From a checkpoint of a small transformer trained on Wikipedia.
Training: a variant of SOAP for these matrices, 2300 steps.
Each number is 128 + 24 x the weight over the matrix's rms, rounded and kept within 0 to 255. Layers, rows and columns count from 0. Numbers have three digits each.

# down: layer 11 MLP down (transposed), 256x64, rms 0.344, rows 138-237, columns 0-63
# up: layer 11 MLP up, 256x64, rms 0.332, rows 139-238, columns 0-63
down138:109122124142114179152129130155152189148123129158125105134139143117098114124188125148103113123118143119101095127114112113138103112137117136165097138095061150097119131156116151126107105157141112
up139:134104168137147128102138096112141095129094172076150147093137091146172160112090106141112113129103108107183111084129136119125129147104085155122150104118143107155136104108159104114080088142146082
down139:114129134109124086148102184129133193131118112091140105135138102134129141146143119077111066126151158154104149122136146122139148151121064099108085157114124146142143108141124099148148167140107167
up140:107100094157105105116111143104089152102157145134119142131097140080143117107119097112153125134111084099130139126115193176180133107124135136097153116156145109144147102155099148139113141146134148
down140:127156111111135131153139140142115124163144135112129114088128174122125112115176077129095147146129153145107148097109156168189072117094101138122085140142153074132096115135135108125117120125123121
up141:140135120141125126132138103128122158101149122128139136154180134147115140120145123113097123115139153104080097146144114101128098113147090139115114112093109153135109113099123115133089150145112159
down141:147108137124097129134124145118154143179107169120140127119154120121099114118108119144116164110153127191116110120131148128058168140109126120087141150107097169143187136145130124125162141127146151
up142:118124152129104112152108168141151132111114111125144141106154140133157091145083122171148156114141116092152119154075140145096142122121075094108104126153132101117151117158135153141094108110132126
down142:147150110107167163121137137177149126180090111162106151185110122180129154117144144121108089144054122117149112099130135166124140151139168150095148140148147111115163151134124123127116089104145117
up143:156078171106122144117150140131138142104135157123126192111119094117152139142134122135124147173081152101170172120155125138093139162156131118111165114106140124103162124100178101101132161130165132
down143:123106120156129127151093123092179112164148150077111159127147108106104113133085100159125101161120116117141122121102110134100125125134101138120139090135126102127119146143150121171203109131136119
up144:153125122138114143139167137102137111075151123123112125141137156099183109133128148139161150172128122117137115122120141134100149131170113151112165158127138123109125155112116104134134108144176153
down144:102154139126118127167118131105103110138120161157122143191141134145151093152161139117134108157121088135123146145118128149129128091146089159170120142140172142145135098163169120122129174145129119
up145:153127124143115119099105168099151119129138125112177137139120152139122116142120104118137128118110141100107121114090145102162100143135118102116132130130142136118096125098149156110140134125135091
down145:113129141114127156124154113145112102122118118125091107109141132110154119141160141102093104188118132163124090140144149155166129115082132118113135124116122114125129153165137142107137167079125127
up146:082146132205133125128104191081152109110142138084160149161138117131125118094109140115173115104128111160111105128105096162118112120139122115121132147139133120144164094147112123086138144122113098
down146:120167117078144140116093131131097125101108109166151156085109170139139126078163141116114164158159145098092083138122116150136131129109153155146099107112124138112146142112094155141083115128123122
up147:122145112147102121098170141115139117124147118160119116118128103096116117090120140141125124140143105121126160103119139139133131137142113126089158133116121118151131088127117161115141098132103214
down147:143151124146106140141144102080108132132128145135108144106122132105089136149125098165169101119151119145102105091118159136122114077153106100111121099081137146147128143101115168136099125120069094
up148:126147104108153157113089108112059141147159155099113163149085130083116168102120116125134111080130114122124155113153162126132156115125098126088156114122136127151126090123124122113164142125119130
down148:145120130150168143165173140149135122162093076098128146118143095137132131084104140115089116122102119148103150109102166179138138150147127124096126118119135113125107080133139114129129122129131122
up149:125103108111155095118107129132125103106113153114136134118160110095138101152132164111098157085152124124150134136136142082147117148121143114148106176130101095140175146121116153105140140106133129
down149:117138149149102152129110131118148157133148115117132105137122149160108162116137111147152102172140147135141102118132128157100127132130121122129152117132156162129088119137136099158135115143157123
up150:112131128143138153135123130171089144125134161158135148139123132144151123100104104113101070101125108125118126156143128112131141100121116116114158100096110109165140096126136159120095107125130150
down150:120097132123108110147127132136121105102113133107136096105083116105142093119143128132159119122119159139140138118154105125150121113096134085111108162121144129129088126125123105146143111144126125
up151:080132165138116121169129104133093142128133122076147163156147121127145090133135117132143133074124125166135102136118140129098134130155128125134115082090143156155121134140184134097134132093120130
down151:151122099101119085143098124107087122119121082152122105125117125164123131068132113047125105165121110143140132101141102146144140174129109113120120170109117151104116105166072106135143128116139148
up152:196142131146153130152140141062126141129157125124167133134150070140150121119127114121124096134141124117129117136106146085143123159122098086114140147134109153162153133109141119097121078124114115
down152:153119108154153133161106105142156116128119106156147175094123143135110062127145128143133149107127109142118172147127118149141117130113127132112164149107122115114139117140120082172118112111170111
up153:141138143155093138133134117079138115133133138121101094112169136149124159127106099093156138113123134128157158103120135104113136139138132100120094135101080096156097115109129122146121089096119125
down153:150144108135146115129112167119087121128147098152139105102105153162099108178129105110135074109094084171141135160159139153142131109095148147120137139114095120148113177142160131177148125191134105
up154:123151185119127136149126130086127131086165148136135146100116136116121152152133137138138104134126125095147110089129098129149124125133083105165169141106149108090113127120152099160129102143149095
down154:145158108115122160115102194104161147146135132134098095163089167145151125098129080084142125161113092152152148119103160129156122123113143099121107155107168128143097099122140106153140135133116170
up155:126147134132150145131121108126125184106115120126105167135092129129184106167106083146130150135158152105159135053127134167128086138131151123155156144149086144164141145058114088112138140129149148
down155:123110154147148150093118128126108153098109144167143136121128119109161131158103150114125092127149103171138128110125108128134124142173179150139143153110139147131079134125113135149118128117077107
up156:148099136100115111143130106136099124150126141096146129096097149075146135151137083166107118119147122128160110120166132100127128101113105133123131137099153133118172118119144098157163096142146100
down156:134144095133132170139119156171133117131091139111130079175142090160083100139139110119120129129129144116091142109108146129148127158096105144117123138172093127097112117122128162176083121121114158
up157:140103155135115128112124123148120121112124140129154164125138151148106174096138146128095160138158137102128095125129112103148131110144144137137125152138104159147138135118123114109141109130131102
down157:111153141145116132162151139116117134151119136129085118108139125107139101185114116153150102111112111146145181120126142155119133128117085104129105088119134094118115099134128142139121148142129148
up158:167166132158087148105077131142096151130162114142124120088138109145147123128121104142123098127138174129178178104107139108121148105145118141114109111147088126138113154107137158153106108135111144
down158:160152132140120165098083194118098121106120146127179117162094107111122131100157133116135114118136140114152107124101131132098163127145134136133127105149084135112101121084145117119113120173138143
up159:121164103192113099108113140122122138145162148141104064142129135118115105126133173151152101117141070150129140167126142145084129132166142157105121149113143145120140096160129166144154147117102144
down159:130116119132122156113128129123099087142111133137149169128155132107092102101064118134160173132115129166172123072149184133157129064105164106116165124120144127111149170131095121093151122137137168
up160:107083107140125112128135166147129158149127156151087126105142167138125102133097157128136140173182097101152182096092113102127153188099076117065108154119133149108156106161130117153157143090125145
down160:134177172091155072120133142161115107131178107135072121132127178150120134155059138102138141161108118113123181116114145123111118165118129138112156164129151094101164156095099144092085087125165131
up161:126124129170153125102132144160104138100121139149131143134108144115115137135128085107120143142123124098121108154128127119102128107142137118133139107163136137150175110154108143098152100110097109
down161:144156113091130174171140152116115123152134126120108150114114142123087113124119149157127125124143109137099115141149112119157129142107174124140112139145113101095117189101118104129128155153133120
up162:102118105139126127065140124141113125157128123108122120127172105106110119115120176141170093138084141151126137118123105102119158138120101130091134116095140178128140097163149119129156088133146079
down162:106123188137103104149155189154082110134138089133162133082111131139177081147121116119133087130098116116072167121136119132138104131139102101135124129129125122141143086133123128147146094142144156
up163:117120087177106136139125159113114121113146134177055117097171148163159139136097096135138137118117092114164143138102077146139179146131127195136183098107110150119127128123192136115134156125124123
down163:095069105162120082089111129179106141121138135108066109173145106124124139152150086109116091176110134148158148118144154083138139188113162153162179168107105135113155142143167150089114152127119113
up164:140156118153098151130135119097159124077120124135185138169091113126100141157137105125123157137140134120153129080157120130132132139096106074151112118109132140130141108139129164147096151101114148
down164:129142115135100126086107122128148154105132130133089076142144162129146127148137122098129180169158134133109094101141138110103125106135117141149137096119089140087133145109119130116138130152115126
up165:150121164133148122086087150087108111112127186130089153100158131165134118081121127151133074116128137155169131139130129145108120105125136130141139116096093132136147109100142132112197135119130087
down165:147106084126108142146144099147200115116095167142113113118142106137117113205156125135141071159125110142136116096154111145121135117110110136155155131158134142112072155140118149119140145139073135
up166:144168116131119125131116122093170136165145157129138123070132134133164151133145160133174133161109141158123130104122147099139130157174135089096134096132123117119143145079096148131129131139159136
down166:134152116084133144129124135123133129079097127130127128158155140123160160115139161107144133175087155109129092104171123126160097117160148121130136094115127163084138153145046143115143090114140105
up167:141127135084129138122173155081162140117156122128086133152119145140156093159078101145150168147134149103132135131119081143090152120134159123119171106093159145106152142106180112122185162096164133
down167:143150118100116183137157124165144136149098146161114083115130110105149103130139185118097109110165116135128109111144101116105088086112166136140104139168134146151110134112103114071110148134098100
up168:100114143142101169150121149120162123076139141118138115126138102162096090116146099089105157147194134131163123126170156124097115149143105092135153102121129110149135110135179131116150134125089106
down168:129110122103165127186112129111135126129074114115133095107146130116107137159167121123114134115095153119131166149150126166134115159142060111132132147135110102154105131148146146158098105153085116
up169:086138116214134116124127122109155117168143139150130117147111139108121168123143141133143147122160117147161136034131134124105112114122126129098143112090094103121153141148162161117129096109128198
down169:148085125193120184144146126125179108183111126109123123126181104084096140154125111128137107106114146149108113151142152140134158145117125104133138126127113175097131110146151108088151127115092106
up170:121155173136096136120086158129146143118173155061158201092118067126141153169163109159136127130087164174154126103137132112107122127130115080129123144146137114109174128144096118150149147121126101
down170:110104138187111103139122130173088145099123100127123102110149089111109103120174115149164114098096143113166105125146139104152093181122108144104155144098115135129095159136118114087108132123118144
up171:122139126120125113062105158086122111127149127102150093116126139114146120113078091111177092123118104146139145085129075137119114130129129155104128138125112110100144084134158127139184129131145127
down171:109162138159140149106126135088151145114124111138175184140143177122075082075132126107117121129111186160122125130139103163115160123109094128108107125168128120105128067130162135155151111128123143
up172:134087175188121130125158141128128134110132125089123146185161106117174107149105144143153180152149096141095127107136124157110157180133101131082123202121143093079153136164180110142120131087139177
down172:143151124130132140111155118108141184140128121119129123110125105135086159166119100161136139153104137145125093167143168115123069123061070158064100134142091108110122142107094135098151130104070067
up173:125174159183091107119094098096120141181145132118107119092167096103111134180121111119139163154119071116177131128117091092143146113122100169155177145118140121171120134139126121127067073129131121
down173:117156138102114148121135160101074112162137115128143150114137109123083135179092125157099186120132142149119145153134129120113158115075127125097121122137151105092183173107114167128162089120155117
up174:133152169142094102149128114125150092117125169123161113117111129130121125183120156110098099133111142134140111159121110130121142118122094070114163167110132101140109099093127139136158152126112128
down174:118152123129117143155131117135135111119091136121123136107095124117112097101158148124124070124142095119081106099140129115147133144086137122118112115139158132120117163134089094131096127100175109
up175:112130175153134137119116134140114122128147141126148135110152068121131087158152125128129147130114161128145158137153129114127117150132112095149183128104150122136139146145160188137096155104134159
down175:125119132107103147144157163165135080110136108160116121122123109123149141131106171115103087117145107074109156119144139101148133108105132114108116164126076123150117144124112085115115132130167147
up176:135119104166125099142147118134110145123120153143143142182156140083088147105109108095113134147084126129164150134128112112122138134152108134104108109108127097176129134109094122161147135108099128
down176:113090123125183085085144120094099148159137099130181146100122099127169102085108151124130125142138126167149154115106156156133109173143184143159123135131137110143133160132176110116145114123138116
up177:150154168154108082143104117139139143135135168157147139104128120111119140149148136120164123147129114159130108140090134091162152111138138091144128123163118093112126139149132148142121136119127117
down177:161133109120090113124140117119118154124142117127090117140094130133127136139143119128140136134155117119140088131159140111114124132129177137112111134119104147109104148118141142109139106149093172
up178:110117143114147112106109122123098143130119139150091136140135118156161146138119105145143165117120133124142126143146136131117137138101138131120131091141154115153135094159177120142165119128104122
down178:158142131105111152128095096114155135092125123104149099134107144136121139147107134109151127144117154126137091137141110132140122134150139144120130161124095135114135111126092137123117135140084151
up179:099095089125129120156125143102102148143149128136136110190144130105135114132145128115129152128123125108126147091119102131099153130127155092118140132103140124128138089116119094119188129158161149
down179:122164120105153167128106185108154149165159130135147132182091115139142116101167152072102120130160134097097138141108121101160154170140143118163143116154135146160120098121132142129137124142155119
up180:093094184150073092144172100124128125128102144094126112147132112111140090179166102104145100138129084117111161136125095104135113137150134135096142133112119127137142102118149110124139102103171184
down180:140143121130123117173132127129165092138111135097107121122184144112152141135169089064114093162131123107138126140172119085139147131117136090173143155118117091058173103105132123127146139095129124
up181:098143107128114128070118101122123103105115130122142112119072171138103130098138104130141128128124100124126149118131167104092100136135142112146149113128138131122141108123133106132123104133148127
down181:155132174139154167146146144129141150101139116109093111137134106122180104167123152114092111101105114139108127141102130131144141113142114123128107129115168141153116132137137152153128129116134137
up182:081132147147138162139111070145107133146126181135182168146155156137121147152098100114121101131112100137135120129142139101072077159126107139168093151113110077127121112119075138123143098113132126
down182:161175146163133126106162170090142136118115112143090121162143141147112102092102142154109152135104113137102091091117119128120134133164103132108126132097121121094126142129127148111086133177134114
up183:107127138126110124168139105124153142115142105116114106143123142114139117190104066124152173139127103107135127097125136137133141129160139124144111145115133118126089088153127076093137122087145112
down183:125152108105071113114115124125148107126104120117137119137126119119151148104150129111121131129106127095116137144131138103128136143126131153142150133183155134125096155115137155146140138136100164
up184:109108084137168149104117108098114161143140143120162139132177120117161078116128126109170159098106122145137144133136073161138101127176138138113178141139104143148123164069105105154148179151156175
down184:106112131143110094120137104102105117122136155083129101128132127122095177203185103153137125192158114087138134129087141149130106111140128136128108085122127126134141130101155157124140144130133104
up185:154130127121113089169095107084106118139158106119177160122121133086145135164112143120148103129156176095139142114130093093175141099107123130092166123119138131068119126106150179086147172104119126
down185:184139120078138149174153097151136138108104107171149108159102093120144128137142136080084098104122098114139130136154100073164146162110089143084164103141113090141126195096111173096073148114161187
up186:130143143135114126116129138132155145104124104139141117127158149067125141162129115115130093119137145123151146141148120138108146109146099098121178134128126120135101166125098149118127141128122118
down186:116144151106131119129113128140113110134113136109111136119143121132115097143113134126122121140123132166121102102151124141152093166095134091131143146103148142078079155123095110123147173112122119
up187:114136131137124104184107141176130178134197157101049127117217144154107137160136136133147162085152143195107141148083123099126090099155139128129161139117153084080120130113145173180129126088137158
down187:117153146106139164168092157118102147146124067144137083128131127129122142182098088135151148109101110159154162088083138115145108158108078142164131122116123120174101189125145196147103113109166148
up188:123121127130116131123114139131116159149147191104200120111153147143135128161152112142098104150145107157164151069135119092156147121141089099126126121166088148159112128131139136103137138121131106
down188:078098106137114122100116150060122182156137109145151094124139149128148098092168126146134152110102168143134164106160147084171130121121105155169142120117147171138168115130120167097149115135129128
up189:113132137118121121103138162105114170131073145068124108124093129126127163164102116159148122082163147110123126082119152132130124124127148099184137119127125117132082118122182162106144126115132116
down189:115118121143120115128109133102170143148087129049132080121157147128101148137162112088117142134141176115131168145120143128117117112124140127144139142129138114142131140136136165147126118132109128
up190:126143133161115089135104123079098110114167175162180120120123119109145106182104109130105094100117140164144131139130146129097106119135177170128176126092100118116123063118088161127124123131128155
down190:155128160094151087185159102125128150095145101123160116086107143122117171113090138083112156078104134127105106140160138140143147159171108147129156181123124123177138085142142157104129110118097148
up191:120154121145144181109150095076100160117157135091157125124144119124149100157102139164158148103102203135146170075128157142128131162094128109126134139130108121129128120121123090118133128154140139
down191:098124094195123165114159088152099120116132132102094151107116135151094127143120157112104139140096153169138151101094131123146121143097118106117134142117147151118145114127147128080111085122141107
up192:125161118136137139123129154139133132117142126150127154148085136151127152154118105124131142126119137088133115097119143126112118104146141104144168130147100128151145157125129113114131104096112098
down192:110151143118134095099136142112098121144096110102133096137159128158112144101123129121142146169137119103149139110140102147152135111131141111147126126118119124058138118129121165110113112127108147
up193:124110138139111127138151138136145138065146124141128125127065104103168117134135114144144156092124136109092133116142081167115102124115096147138166140128127135121150107165147142142137148119130140
down193:117156101117128130142142130106134160104112152123143126116115118161177133110126127107101141106131133152136129130121149091106135093146104131076081131140111075123118150145091141121141133114124145
up194:145141116128141109125145121119141110096127129095117106134138124074100135157130147130136146148145157138134132125131148074136070137123095145116143096160144121172142119123146112108176057109113157
down194:155139124122133117127089132164103142113156147144103149121181086167143140144134179116113153112123110121154113149087132084129148117116144086146052118149147119141196179085137145142141109132107158
up195:125133130131158084160148106084084159128147129161120131160096136146135104132086125095179100129107115133169088120109128127136111154133076097109146124157161130123189143152136138109126119121125115
down195:150148135091114136177131114103128100148118127114163117160122191137148101144101104111121122136075143143143124106086132147130142117135071129084144117121127079120114135138137163134148086120102135
up196:143094127116110104094138121102142112129147129141116114159154117171112120185091142156134124144130163128143168111087146143156121143124144090107109134109107133131159156161126104146137099078155137
down196:115071122144124143137122141137160139157134125103142112057109149097109152169120128123096097078121108152140145144142104130123134114106143125154134130160156146106151094113113108090129105122127164
up197:127113124112099125142127131190094117141121139158146117154108136107131142123087179106102140114123137103150143124110140089132156100134136130109135143104097146124130141088121148138145131127095132
down197:119139090115165140137124129139131146128147150147118158100097139109130104145147115100158117143148143118113123162167130112133115107120113100098154176142127107134155158123103144095089114130130122
up198:123107189112138165139110136149167129114171101166160133155172108118120152110119133118148124125116120109127139128156135173113071143140127084152133120137130116150206136118108150121126156114134121
down198:095167093097134105120136120114101157119099133127121103129150136141174122133113105110112132130120154144170088162134145138158170119142126114125127157143154139125147123146131138142127126142156181
up199:158124186115116127113114109153139158153159161114149185108151090120149115128102119178116120191116167122139123093157139115134141115141089133129123145106112102139153141109124117119124143145114093
down199:112131072128095120105136154115138132154140145152127112125122157154135122098177107099134132115145121113141076168129131157142148162094197113138137148117119119087144153140112131148137136129131137
up200:135138145120171141144134149085137129086132197150142114095140124135128120113125146133173113086118109162158140137143156160123136112124135128121137105083113133146140180120134159150145181097176101
down200:138086192107184124116118132144070081081144097115097100157116134116111142110150118148085084108114155136116135095136112117117120110123154162137110131130124133147125161136160118077132127118100139
up201:102065146125133077076153149096144118117128080157119122122139124166154105159136156110184152183176095123129142124117114148161123170130120109087111100135095095128139126120180165156152150114168177
down201:111090101120134145134133155174199175101126111140160046160128138109141120136170112164160136112150113104089123159109138126151134144150195137100111118122139112168096147114136146113090114098112101
up202:089106121133145121144130115115129154107144103149144162128103109106178121182137126132109164138117098107161140111162145145107100107161087164103147119082128142121147133102132123081140130140110123
down202:156128121109127128134109077144128098105127134125104147126149126153102128097160149147131143104136119142118105135106132121128093180127189106115112168169120180150125139175133125141152151116098141
up203:149127127109130098137070111162105127164125135105138131138088120123151128112098123116090139107102098142146106149102156109113151112165121099130112114123135153151109105100141138157139150157129113
down203:152126161111157122132163122150140129123170103152108093096143135128130116121163116111159096180115107131144145140144106212139111129121137117104091138142153151117086116155121146102109109132146159
up204:123112177127078105151142129111124100136176144134145144107105108114133174130080145102129126103130124117103105082129117126144116133086105112129109139086149137120117112148153123135160130153136081
down204:186150145072133142148085115102167122102143089136084139150145132172124144108140144107128148133142117133138124144124119138118142142147130122154122154120113143169131137121145118134110121149136198
up205:157137147155144128140147104124138148128138158140176100137139084151140114139146065161164145152108152103127115139105150122147060136132123137131130112114098137169140157127126139152185131121093159
down205:098091129103110154130106138094099137097123152107130126102094161141169147072107171112119124139115136124102158137174120145088182163146111137097109105123165091137144080139107140132136097121124152
up206:095151105142129110137175131143058138125160155100128123131109091116161124123112106135102152118092117143144126127068123155099145114139147136172148108096130136135135119153090140153128149109138109
down206:119082132128142177143145143161121087165130089046137124097160167128092106168123136131119124164099089162117124120117146135113103131156097149111112142136142123125154145099142106179115111135164107
up207:107125134156107133144145140118105107159156159139140164121178073151076137130120129125126159164149134069152182071186141146143165149161097119072104151135125120163164091130082152186116114149102141
down207:175154103136155114093172139143080095103134126136111099142162120138123131188057131150121109139103167154132122049137129145139101113129188105155135105083133115127152208195095160120117141129135159
up208:145122172103101127137131134111114144110134139153138147135139134143142120142112119135133120131125113151126103104135136115141110140126135097087155122126145095150110126140154142138157117142128131
down208:153133126103163133166137122117139149145124117102100129126117151148113114126137122102109116108116115117146134130128110147130119142142134122125134130143133136143135130167135127123144115130109137
up209:114118116090142095104135123148120129072122096105148166135094078171157132107114100141097136120095152128149101148150154161070153123120155100150201127101165118133129121094122120150127127082134125
down209:112131110152139120104099116083185084138141144134146142123125161125142120121109150097146119118144162102137112156133125134117127135110091126137072113110132115132153149152123131168109075131137109
up210:139178141184136107123120151185108133154129142145119128099092165091116136171093151129139118125116156170127115140149121131082123141141095125103141132118077120128154118160156140112145158122147121
down210:161109115103137137156169102174169145114099127102129162084118126100116137116141102113108119121168146142123153106138115094093088092140142108155146125144129147158113141150086128102143147115150178
up211:141135148195176111140136127104153109155167154109153161139180138080155144134130123168155140115088117136157139124124091085167150116133126086162127109121147107159140174151170165146133113104116119
down211:109133157083062115154141120113075123165132106102146111152131139143152073173079102088099155085124096124135136171098109121146150130118089129107178144122113108112147103118134117144119111124118142
up212:112109145131136107100130133097146090132152135122169116147085131100153148135088137149115126114125070158143132083152093114121121143113098128110182147088125094137136096114168101144118128133109117
down212:137109154145139123130160148131139123154093133123118157157127139141167073159128147102112117142088141191177100150133084142137159163102111164104115135085121114113105140086094119157141157118114098
up213:160162140131109113136120093107148134116102150127148128125128156112164134134123100121108130144104161066169140115105147108125132133121144117127139122096109130172129117103085179108143116095108155
down213:090118140109142146124128141126127145151099134058110090159130168161114145125149099071136142114130139179127157140151116165133131127117140101107137130143133136099116135158123116152118109115106131
up214:121149170154123167118143135145097115110136124149124113156081152116138129138122137154152133140183109120134099105148117138120109116088095115117147149116127109148115117113157133118158151128126171
down214:180140137131159141131132088136113104092172141120117095146139134154123113138162120144131087166136152127127098143113152149122140155147178141081093132134146132136137131106132136125109164136135119
up215:111112167144163118109120210092125167125134123096140146093099079127130129134149164149125168118126140161200110146128147127118148139120095092121131156150130129144159108124129141110119112103134104
down215:139141107164100117106092104109135147136134161160116158157116088166097124141122172117136166110126168170137123126160134099129150135111095102104108094115133137125116110146167109091128131123127143
up216:129153162083105122153138135129095156117131143138150079144142133129102177138130132138117159144138138114144128104138156106134094145099118106110128149122135086142128121156163125142116110114117116
down216:132124122102148133101115130134121140164119100158148170139115121151132128115088141117145132153096110096090127142139142183125124127136138144118104112151117139145122144136106113127107126133109142
up217:075156163151156117153072113138101177166146133104097100116111150089123114130099167125116090091108144141152178135153137135124220129122136114139149146108106109121147108131125122152188144083156154
down217:091109126133125125160107097089155147158165154116080173105094109137108125101116164140127096128125123113146135151194128084095153101089124086176163133113129142195124141112105129103152124188146172
up218:104106114166115109123082126087136125136121126126064126122110141117118126181058127139139083140184102137158155077150159157123137120095092163084110129123128139153145117123110134116151144137125128
down218:116163143149125147117089154144125115102136129116131132178119128138135094132115099134105139134107109212174125139137089140164112098107141176120131133097115167124105144097118119163153155114106116
up219:132106112112132126120139179104150163123108125109125098116159087069090139115145111151133154142161104108109132140121120140137084115140107097124104119121146128133142144110172117125122149123106100
down219:115123153122069095117146104156126125121138161120130161127094151148176156115136129109155120133114149130118136135160103133106147140132145102134147143141146156128141128124141112148160148108174090
up220:127120101196111073091100110105155128121178140156156150139119154082107117141098126116163120119087116114131142123174152151132153124158131134134119142118118115112099129103122119146164083148110145
down220:092148168131119133101119126134153096125111160071113125160095149127130125149166156174132140121140152147079106128160126152169134095102118140125057112086134162098110099083140157127094111139141137
up221:134151167119140130124131122127176066114132146166186142160110147158122152128119132111124108117096165110139154113153103113131137159154125144123168166101139148169132124106145130132161133120131131
down221:119098122117079116106127141109121157129150119132112118147119150160126143161105104105144144157118079107139144134082118117101131125157098098143114130107145105106121120106120117113115095177148172
up222:073100093131148133137128113136136123124126120127124134134148161146094144113123147117119140106159114121122102148123117076107146099134121146123145141121140100105103094144131108120109103099106131
down222:133124154164127119112122127117115137111171168094146148119108129124136109147127125128144133130138121100126139112123129146135129124129143105143136103104101125113147132110123147125129127151140112
up223:149134150129108127136112128117148131083149195163116174096141102183126115129078115120120158151176152142142135110156128111120132103100135085135124120156141107152127092111116135095131122138134128
down223:143132101120104081141125121159109151147138153116076114131148085133132113116100092098163156142119200109122146137155128114113101127134129111114109155161105097144115118184149090094147112118115125
up224:157153095158107095104114143114129087150110105102130100140161102112121121162117122136168103130114092116092157140130095161121151138116101117093145135133121174172140131125164163108147141139090119
down224:118113152147111187155126152111077100134156167167134151113123147139121150127121150140104148136109136142121135082111159109116119118114142133130160119143141158086083115142135104080116124149167125
up225:126116173129091108093117172109144135133129131189140167083131138169162147121081137110134151144177128125094177148111149144170145170158171109103138123114090085130124156111186137152157118123128119
down225:099093088182088134121137132103126129137101127128137126088139149102143096079150077086101191104135105153102112144060160166124165143097087125102156116122124091106161154113143093171134157124126094
up226:108122183104122115136102121124134147129117155106140093140178124132137096157106110204138101115159170183138110132101137120129150176124137141096141154159108116171134129059148096106106091132149134
down226:112093148097131161157158145092143172158164131134141106109119123106171037133109091108134160105092139151106143156162144134182160117093054158110112102124133117109169178113135169099083158138095182
up227:146181163135138103114067148150113167151136149136119154115169130105135133197109116106145129135102113172151128144121139133143139124159143053146113118142127115088148120122141157142121147139112115
down227:106111096124150143133158136145152116148057131146139095169125088126130157110132130126104106109117125127139119107129124134110158133146082170123120131137119110146103130158106100091094121111126139
up228:150112220110084132112110167137123130100160161130162108106160138125127135112106166116163138109132137136127133169117119135082112143111116083141127119154128116115120127120091162174084158111157087
down228:144157130160147116128160165138124130148090105143139104105140131094067138127139125117156122095160098164104109117100152127152136101140101150135121112110137185080102104107128166108167139108146174
up229:157096142168078126142102109120134108146094149093114095110113071158131096086069109086167086109152087141168162116127110142128091125122111144081149122123127133129152097106144177111142170110137075
down229:155149108094142170171150116121142093120109131108077122082112109148145111162077128174139161137119083108177176154121051092113134142165073122122086141162144104152126108136101140130158163161120146
up230:129162127159140174149127117153117149110171073115134120115136144123171145130102124127114177104105124133143119142137124156120153110158156107127142125102140160144144127144114122140155166138099141
down230:145130151073105119109130130128117134099117148160127086136125172118126104124140134099134120142130128164106104127115126145138125131140155137112142170128119150119099147153113128114105113135102137
up231:087133153131102104174167135064111151131189189116200090183159065125101159148180140123131149167112133134114192113104099105162138154164121045093107157142185126155132151134110174156094120131102102
down231:112121136123130094139145101148115070077142130119167171101087077116158026122171167116156097152101125215196120150153119097139179122151085191077117160043155170150056139145082208124140138141108149
up232:117146136101149134104140098133122123122132110113149114121123126119204109134143090154170181163113084154142100116158138096117171151125104058154129120134119135069151087120147136140151074090141130
down232:133129176129164114105143090132127145145165076125130085137131138121102092103144130078125096099125157077182119116207137106161150105179112124105138159123104096105143095117137120128144130125194117
up233:139117108136123082193119159114078131129137117153120121107171129140140132118087118124145129099137156121161098107112086129133143083131135156186155100143131160096134093098172111109119141149104102
down233:118085118184096135115137089157104070158145160092128163095127116132070102112145116139130108131110174131124134133174116120124116136095156124149155119125079134102122150135145092097145123156117115
up234:100120108108121107142138124146128169083147114170110157098132127084153147173098148111137168109090140103145137133130132151116090138171109109121148096136123101142130145150085121141131087102143112
down234:199083084131144078190138080144122120157125112147107153131136120158114155133157120157113120091134121168097149110135113165124116109111094152101162155163108097149130149158123169148119083119122083
up235:120149126132167147104125110131130129144138123136107097113094150152111126127117106164159143118176123119169150110098135065106128152129084121104106125074143137140097166089148161136140112109118151
down235:101117119122114156122149104118125154130082125099131156117135142166077097117121160102103121090148157141137118121110141188139133109137102107168106166136107147124154100153108133076121133081094182
up236:127108152163097116119139166129153107125131152113142085144152107135121105135079124135086156121105151149132150152110111132156189141151140142108163088077132147144131095151124098136108158099106113
down236:114126129155162158156137125150123124131117161146122144164109172088120137098119157106143079134139131145146103117132094139136105169135113168131113076129132071107109176163143104111180136147157100
up237:107137107119163121139102119156118135151109117109129144125115139137126125126111120114149102114129140126098110144134135133136144118127143141151115130151134136110125139118133147083113127140134103
down237:115120138145080114096149107127122128099149144130148108135155110128127146118116141157136151140146131110146132123130137119125135125142135101102149147119136149144153113126140135166152126120145160
up238:097105109135095172127109088161098106099178107215146091131141097115102136107117177130122131150133114096132130158157147153121151106100104136132170149148149146168176119145105130162097127116084144